Weights of a small transformer language model.
Size: MLP 768 tanh GELU, vocabulary 4096, 10.8M parameters.
Architecture: LayerNorm before each block, learned positions, untied embeddings, normalized queries and keys.
Training: a variant of Muon for these matrices, 292M tokens, 8909 steps.
Each number is 128 + 24 x the weight over its row's rms, rounded and kept within 0 to 255. Layers, rows and columns count from 0. Numbers have three digits each. The size before them is the row's rms in percent of the matrix's.

# layer 5 MLP up, 768x256, rms 0.0843, rows 417-467, columns 0-127
102:138120112132095112112095126103156155135105157169126096121143150126112139092085118136116126132113167160105092168162149123108128150143124130142135117102118145142140087107120120105108112131164129129121168144147153129112119156090107089135092156136095124121129169082137137173137136122119104181122092127094072135152145131130146120118122129160154116117098129150139102129137148138103139137119
087:118113164152134100170152133146138105164161113150151124136087142131101049130176111157172084160128131121126086093161145096110116177146140097137107147142124155097166129099191144144135123125135133092123114162164114115159156129106132098107121172120138112129118090102117105133141138113133139107149152116126130148163133113131123138160099158076125104152112158164140118145097206126101105115110
103:152135108126156114105110091141163137121102148154094132136099105103153120126095133083104182100116123104112144137142107100156158106107167125167100146110160123144106164112112143104130149172115154115121128111078124135148137139123109105108125124135103121134151156119152135144170122143141121133108123142102073131166112161154133158143114135112124144137080121131170125090136101114172075103108
097:076115118159136157133133163095155118111141128176143127116114107153140179042126170108134140134115135115134124084144071120160135101143151111151156151107121130064125103115116169131144138128127115108123115125102152114125136168085135124145061138117136133128122117138116125174110138116141131159128138153144157181130139125101157198143139130099134121085131108130136157117069132102115095151163
095:153107124130180123084130148165159126113119157119101147113124139155090127130115127106105176151100143122112138144137111128132129111164085186143096136153146129168125134156136138086179117150100071096129089175144143150136117109138134140163140126165093128121118121118113114167136090104150103129149168145120104108135114150112168081097130174107131111124124122133128151159099160120123179115082
094:159100123127128141159132104115113106085123159084128125129095128154081140129122116118172130142172114110084139147189157098137151113121162137100108140091122144168127130158142144133132115096129087169117133168154117136123104111152130110112108140118114125102122110144124154151124127133124134068074083167161115107092159147129154108131091133111125127129151144168129088141101106149114109165139
106:055116174126126151114107122112129151142139120113079119142161113149157174129127121118155167148161144179116126118092141136192090117159136091115141103095107165139129110172151145134095108113113131091120150102102147130143111131116135116096116110118137127116109181110157133127132140138123166180151103158140110147125134192137183122119136130106103149157131131121130138155115116087116153140120
101:158118148124139122133121137097134140091142147104123075096139106155138166142131112087141108137092131110171115146183119098127109140129098135113126153122114133132089053158098084072109147121142119131152145128133129103109105141142096102111130109148094134146124105113178116114111143123112092150082124162167127167156154163083121169107133108104150113130113146109102118112130162126118170126075
103:146117159135101114156165166110154167077106141142120144141133128081097182099086105137106135142141132118182111134088126124112139158118118151150099137131129147137117091108156069176170111154145088132099141077131088100108115159174154112119128127149128139097115123076139128104106114121138125118140128116130166171151077101107115123110107108140149137093133083174133132120142137134128126166159
102:132131116109199140107141125092150104096128123129151107106078082105137153113164090130148124167123150113147137166116137124170138114090146178105123154096120150142141123138098133114140180111168127137107190159093107170095126160118138122132115143149160130138149140105152142155116148171147088139102115121117129123145097128089146117141115152108145111162135151148156175126126122105136137128131
100:149131164148124093119126163105129145156122149162130093100135144119122147107129164147158134137126118116139153127120118140149114143113122131140126132146177148085162141147144108169132134123158105117159095184109170115098144105138097076140127172121165168163132136107148105129089163103127123074178149132122087152055127110132133149096124128135147122148123114074130142136119104095167143176118
099:146137174138124149142138112131131114118080143141095179122129079139136111119133165129143148086114221105157128128139128128175130130142091112097132070155135143127130176108070147124121101132104116116166140107119108111120091123165110131134115128139125153118116147143143146168125131124107119140130116145100106106137111101090163190121153066084133139112094108162130112137128111136111124126151
093:157137123138117150116140103070119139156152113119112115076131166115084100121074129107115165116131153115103122135110167162110153068129114125151134144145155148143117115104095115127146131153113159175135220128107120119115117153093116116154119160093058133133124084163131133165121116119118153109116157108136128113106145124147097100104146159105116083126097156122133116142125094140102164108125
103:143147144135095151107071098123107143104099142090096166117134133143122096138125104113155136142140104130128141086113141130139089107131125161103125140120130153161147125140189130114139120167144123130142122088103132177140093173127110111128103144076111104114133149131135086145113134105089098142143160136191135122106114134123120138136175181153126087164149119119113151134135103145133122105086
092:167105135142083132113151144099144174130107135148153146137145130185101119140167143103164119113148158130129084128076145114092120095136115100105128161082154137117126163131145148131107106113115107090151142140096093176105149100135117087082145122124102164165097107108138121127124111124168136118120134122137143132111163115137157107151164114131121080159123129119092169106137160157145102136132
085:112104060102119120093138113098119101137135117145096127130098176111145147152159131135192144128138085182147089109126113106152137113089144140114117126123146141152121144099123132114135120083107120160144149127188162127172117147130172151108115129114139124142139108138140126144138148130145119142158139146119088136141091102083114107098137168087152110122106102128120137157145119069133145150125
101:131131118134140124132098128163139093135070155087114122119138173113154114091119151093159182123109167168138111097160073149170099136144147152114135138138123152163112104117088097139148092145097105128115133139127118112141140138105112118156097100128109116155128097158130150118149168104143153123123108113123114117117106121125141107169142126162088122119152138154117107095123119103165141113134
086:119145072128135135096128117138112163124126115144109147100124172140091112158174140117166140147154168130139107121117159112136107082089138158133123128102188103151165119133150115101148141158106164144143131127163101078128081126072169130162104100161147162112133094149155129130121110178123149111111121135111114175112146125128121126117107123141124129166126094095154131085148103114113140143124
097:165106125155130137114096124108115120151083151116162127136134149089129132119134133092080119124116128114123127107151120141143129093130130104177149130102105133111105116122139141137127120103125136100128151137131160118116132128081123164134113116110171132127211146117166091145121126120125091140102144150097109134138074165158135146154113158116180139132154113072099144185109159162129146143115
108:119158130136134118133141073135124114096126115162103169150097097147131095143113172102118162188122149109140105069164150096157136128164164076139121147122120190119145112085147126143109107091128139150109124085119139134135097142138134112161148111122111126131115107124112128077135157126133154186132130146117133106117091162154092137128094163105139126143100112117114121114110190101133100105111
103:121147131105128111142096120141153134142085153156108109125114143113113178139131105137138120109134145130129131120097113096099100119112152110120152116108124150134156126132123156097077119116099138098154155130093134171130155107130124175139116134098117159068117152117133125164097160137127137093079147141129115146124154174136096101127155146100131148132110102083131086153150109147139140158117
113:130120111130117094110098120136121128115172148140143143140115138150169107149137137107143137118114071111093072148156169136149129134126115143146139126196089110074181101179100130153146147127108117100126152129077128101124134127095138108140104147117147108125131121089118120105128149076107136120143129140076138096118143157105127145128102101152126137102086113137157113153109127142121108136129
099:131092125101103143137134154117157097117124124108118160153144066095142107112148109145176123102095141105163153164162134128124122112099111131120150140155154142105068145142077117158147134111113125138121129162144113135121143131149117111143172133155093119137148139122138137118100102125129142124079120114149136141106155139107128157146115141152130114143121160133055184135158121152095083089159
110:135123113132110149118109097144152164133107126158155113156153120131154123155122164127155121069153121121135131166108115130122155115142139107125148116124146137170102105137118137107116149103140158138114184121158129144092105166162143137144128146116143118121111133109127123115071068142140143171144170123152131127114180082121129160103166113115143147143089121108155138133105140160114089146118
097:159161121079129116141094150118128151139108100127083141151184127115110158118128117090158117115109146095114110110141120126192129161156141122094133114150090148106123126110177167106146168152122121096128127129161123137149101144142158146119107116126096163148163133109162089109132108104168142119128125109110116095151091110118127162131119114100144166112124126071105137101089098125161187119121
126:093141134127099160138133135092164110108107174115151106117136089156134133098127125109086173131121164120163130082170107163076124122140133093140168125109108105115143145122142117171106110123132129145125144152100117106113127126131128138115075171119178150122109109129109104109138125187150163091149133189140150170112102124104134138120071052126125114125124126142134068081142141099128117145145
092:133105139115106109117106135072152132103136137161130154109145171103130107147162166096160116119136112096141085132147096146133065125102136136122136166107143132081139093106159104115118140089119130124145164090115113149119109156118121138149069152124122128161128167151158114154127133150149128115122143116143146164108122115100114138112078127131103151105147123125163147098054097131120156145128
110:091118101114143160134128095141138130129176104153120106121122104103124085106132116098120103126117116109152140142141094134172162149119128137135145172129176160146119142093093072142110154097149149138149142109148144135158125132103105167113092100074109068158156128136118114079127147135132140120133135138126145149139156164169127144169127097077118127096098148133109133146071143158122166158138
099:138123118138129136117127157114121130144124139151131144105145138133124097129093088093150094144166118158118098091132124087100082125127092173143095158136121158074134138163115132095053179140098080101134120171169098140144165153133133159122117162150149134090148085116157118125131174150159141145151130145114143150147109140111119111156143115134171147109141106113142122171096107126097184149086
099:139095118152142138085183127115162167142123144144134140164134145068121119120152079100127146128105147136166144150106154143162129107135155131134126114130119116128150155101136090127149122122108141121113156144166148131131137193101153112110110166113125142105116135109140103107138064133149137149138090134095096112141146092079121167161097099120135136095112128101164120079147137118109113107173
098:143117131128120089120116135116118114153128113109117116135147156101139166162081130116126070126120155123138124090089122154107099119099132116129135130140161139152122136154092131123145106161090154122153141079119139142147103119127152140109123114150155123087166135148153149128114175101152104128115115090152108153143143142088143137172144115136136158137126154151152122143108126108124154133130
102:137126076102192146130197119146121117128090142146141114132133080138129150101153138112104127132127153097156188136136121110146121120133126117121148099082085132120136100147154156086107148169125128120089144123119128117133112125096155149119110136144080161144153092120137075118102109121140147083157154175133149178119119151087103149136122111137128155127135151114130078114163093147127134108112
102:142107176153140110136123154137091183125146121130153149091122139139128177101084143181203123109142151113132144135149143123175123135137115140124133158086126114077157102143149131158133111125149127125141132129158148112115117158124137117106155142142133116125144132144142122111138110118121119156132106112089133128109157110071140102132140147148105147131128119118153117146104134097168148084153
089:089106120129146094116121163149107148133180131157124123098141133134114135167097179156149138124121085144143164140178121085112124117143147126158123139146178130157116124095143115116122117113087124148154131178107113182148124194087129132163120120096107140148125150123100095152136160105121095150138144134138098114134110107130120154166138160092134159143141147126122122141095133122131106116119
099:115128123095137137118137120137131108092090119132087165152048118088102136156159081117145103142150147081122150123086157112157171128103154142120127116090130138196166089146143156125141130164183110114128139142120138146115123173127127090147127117147129167148148128140108110212163155140103106124099128117120121132139068117087154126120158159139147106156074123123112134075113129075130167117131
097:132116104138112102130159133119103127118155122125113174151119151124130156150090127131132140151137171114109136111147125069112151113164124189139161113148100123151162138088117123123150106114115136122175101073105135147122100124098147114130135113129105118151120157166107164127108141112155109104151081128169130131104082141138137082123109112106120111139146145081131156119095084144105087132143
105:140105132151153163129121121175157084129096117134133136120123138146146114105119116122132117141153120108146121086114089157123139119147154119088136135143115157090139147163094135100143081068134154097114136085131114123157136099116090126171127110137138133123126101134119114139102176147127144107146122096123126125098147112090149106116114088104162147115139128113141128139123108139115153164125
108:144166107110148153140127118111140092091127140091075146161135103146160129102148124134113122141142083128176121125098146161169178144142152113085142148105158168103121073124120130090115148137139118112113112087141108093163177123104093108122179133153132066167112113120134143117107136105124106157140103117127116130162133134098126121110149154161107106181131131147092143109073126102168151112141
093:139118146152170136136140137087126162131109127122141086132158142102137106124154124133123083140129144150139128108127121100100108109138145151128113112151141122153134071114135132075125124131124119131120127129078091129130110137143164154101135126170117154075137137115119108129189115120132122151139115131131090115121126098156112106184115127150146134113103102113167100135142108147168102169151
092:146160128161123113109179155170147177112118165102133177103150097119130087128114125103124108118110174146121124115140114096142158129141134119134131126137089136111125121166133138090059130097118145121123106108136115128125145128159104119108134113147168185131134158105175131138158153087109143121092146115149101129077109140139166119119136106138179114123157146148087106175130084052177111128129
101:131115136125118129176134140120181109145119122146120162140153144144137108091106139125151083097157119116172156100091081117139150142085164125103166119137174111161121125152078164117149111160137141093133138100129130163107158149107144098137137130135181167091105131118117115163114168110149142108122147137122141100106092140133139144083155146128102152113128136148112122146129119153070134129108
101:125096101135143091089134136174111155159114142118104151103124126122129137106112126122114132106157133170120137093116087160147165140129135119152126114119140115101124129107182115095152157076128145132168138127111151150110130111159107086128118153090119145135127149143151109159098154081116107102155127145135165159107087157104100139099138107113153153149116126153185208161116174137117131133104
088:163163120107092117142076106120140121120131095140152102131132140127125138139119094132114119122129117120117144166139112109132135141169146112178102139078127106108122110149137128116142102108162103104129158112141111125118121110095160139118131089138111149117133114096154105152170119157150093087160142098110093154122170134113129167077141129136131118174106144113125161161091131117131191109139
090:141082129125092129133174154157130140119144103136149106127134095121140132110100131098129080113151130153153109151131127130121118147140096174148104137119122114163124142147157106107109096192113166133103117161127093143170123098145091122120129145121160101119087115134117116082146147122122131096133128094142102140079131109110112152121141132166098138080168151137144137132160161111165117128150
100:138184115134130111089131122077174144110149197077123136148113122119149108139100141140140099124077147097173125122139117178153127109133132110096121114166150128141135127136152102080119116139113107141146108099121142173108114114173106143111116120103136121159134134129139102147110097113105114135123137149110095149138106127117143094130110145125125184145145104122101102128128150105142122106152
095:142093118129111146125068176142117134142113157131120145109119127100119151158111112096152101145149113166140114131117130135110141196125142119123123126120121129084133151089081153140161112103178106141108130139146096154121112089186138134132105195149090109116115110120142088097061147122090117131130116118126117122125147153099159182095117104135118134131147099154131162121120135171126149121127
100:142107131090126138111150185148099116148149080180147130086149096154131135121131116140111123094089128151174084149162165125081103107093140093128112106142140115095082161084149118155142167150121129150120118099132106174118115143102117118128126126146195139134106120131163159111072147134155146124139163146137147151138089121122143159131109097099113138132108153132132118118156126144175154134136
092:120148099090110141122066090147115140129135127181114116149142127137150098157125132140110137112135134050104166124106097107162161169086092112135131160126113147167136086107130135112168149117112117125105161106095102148129155097111139113087127080155119165099141120142103136122139132157104125146159139113147156203107142131107145128131164100165136168116119133181111109102161088166127165098147
098:076139122135061137112094126100154050134153136120122089149099121109164123151100125119121140118122116104132116157137106143114123129107140153131175151123156128162120127123125108159140143144175144112135137081127161110132151133150145154071124136091173108129158090123154108115100109131090101113161127106138138112137173110149126118156102101116103118126123144154115124122116131136117167142114
105:153178165129094128139108137117111112144121135146150113134124125132176108145096159178111131102181128143131136126103099103100134109115144093149133127140139133163104145141113102138134147111122098136141122140139150119150148143109127144114145160088088094134138143133114132104145126154083152130098165150093115092109153114127097137144137160145158091105108132130103161120125177106105109166130
094:105113140142143144164174092097150153096163137118105113120149127132139100128117131123139142156146123136089121125122135128112112144098149135097103113119094136098105131092127172085131171158125104146118149105135149098135160085123153178111109147134112123140160136134127077099122105149124106142161165144129148163149148133113104131192085166105150182111101122140138150149124097119141115118123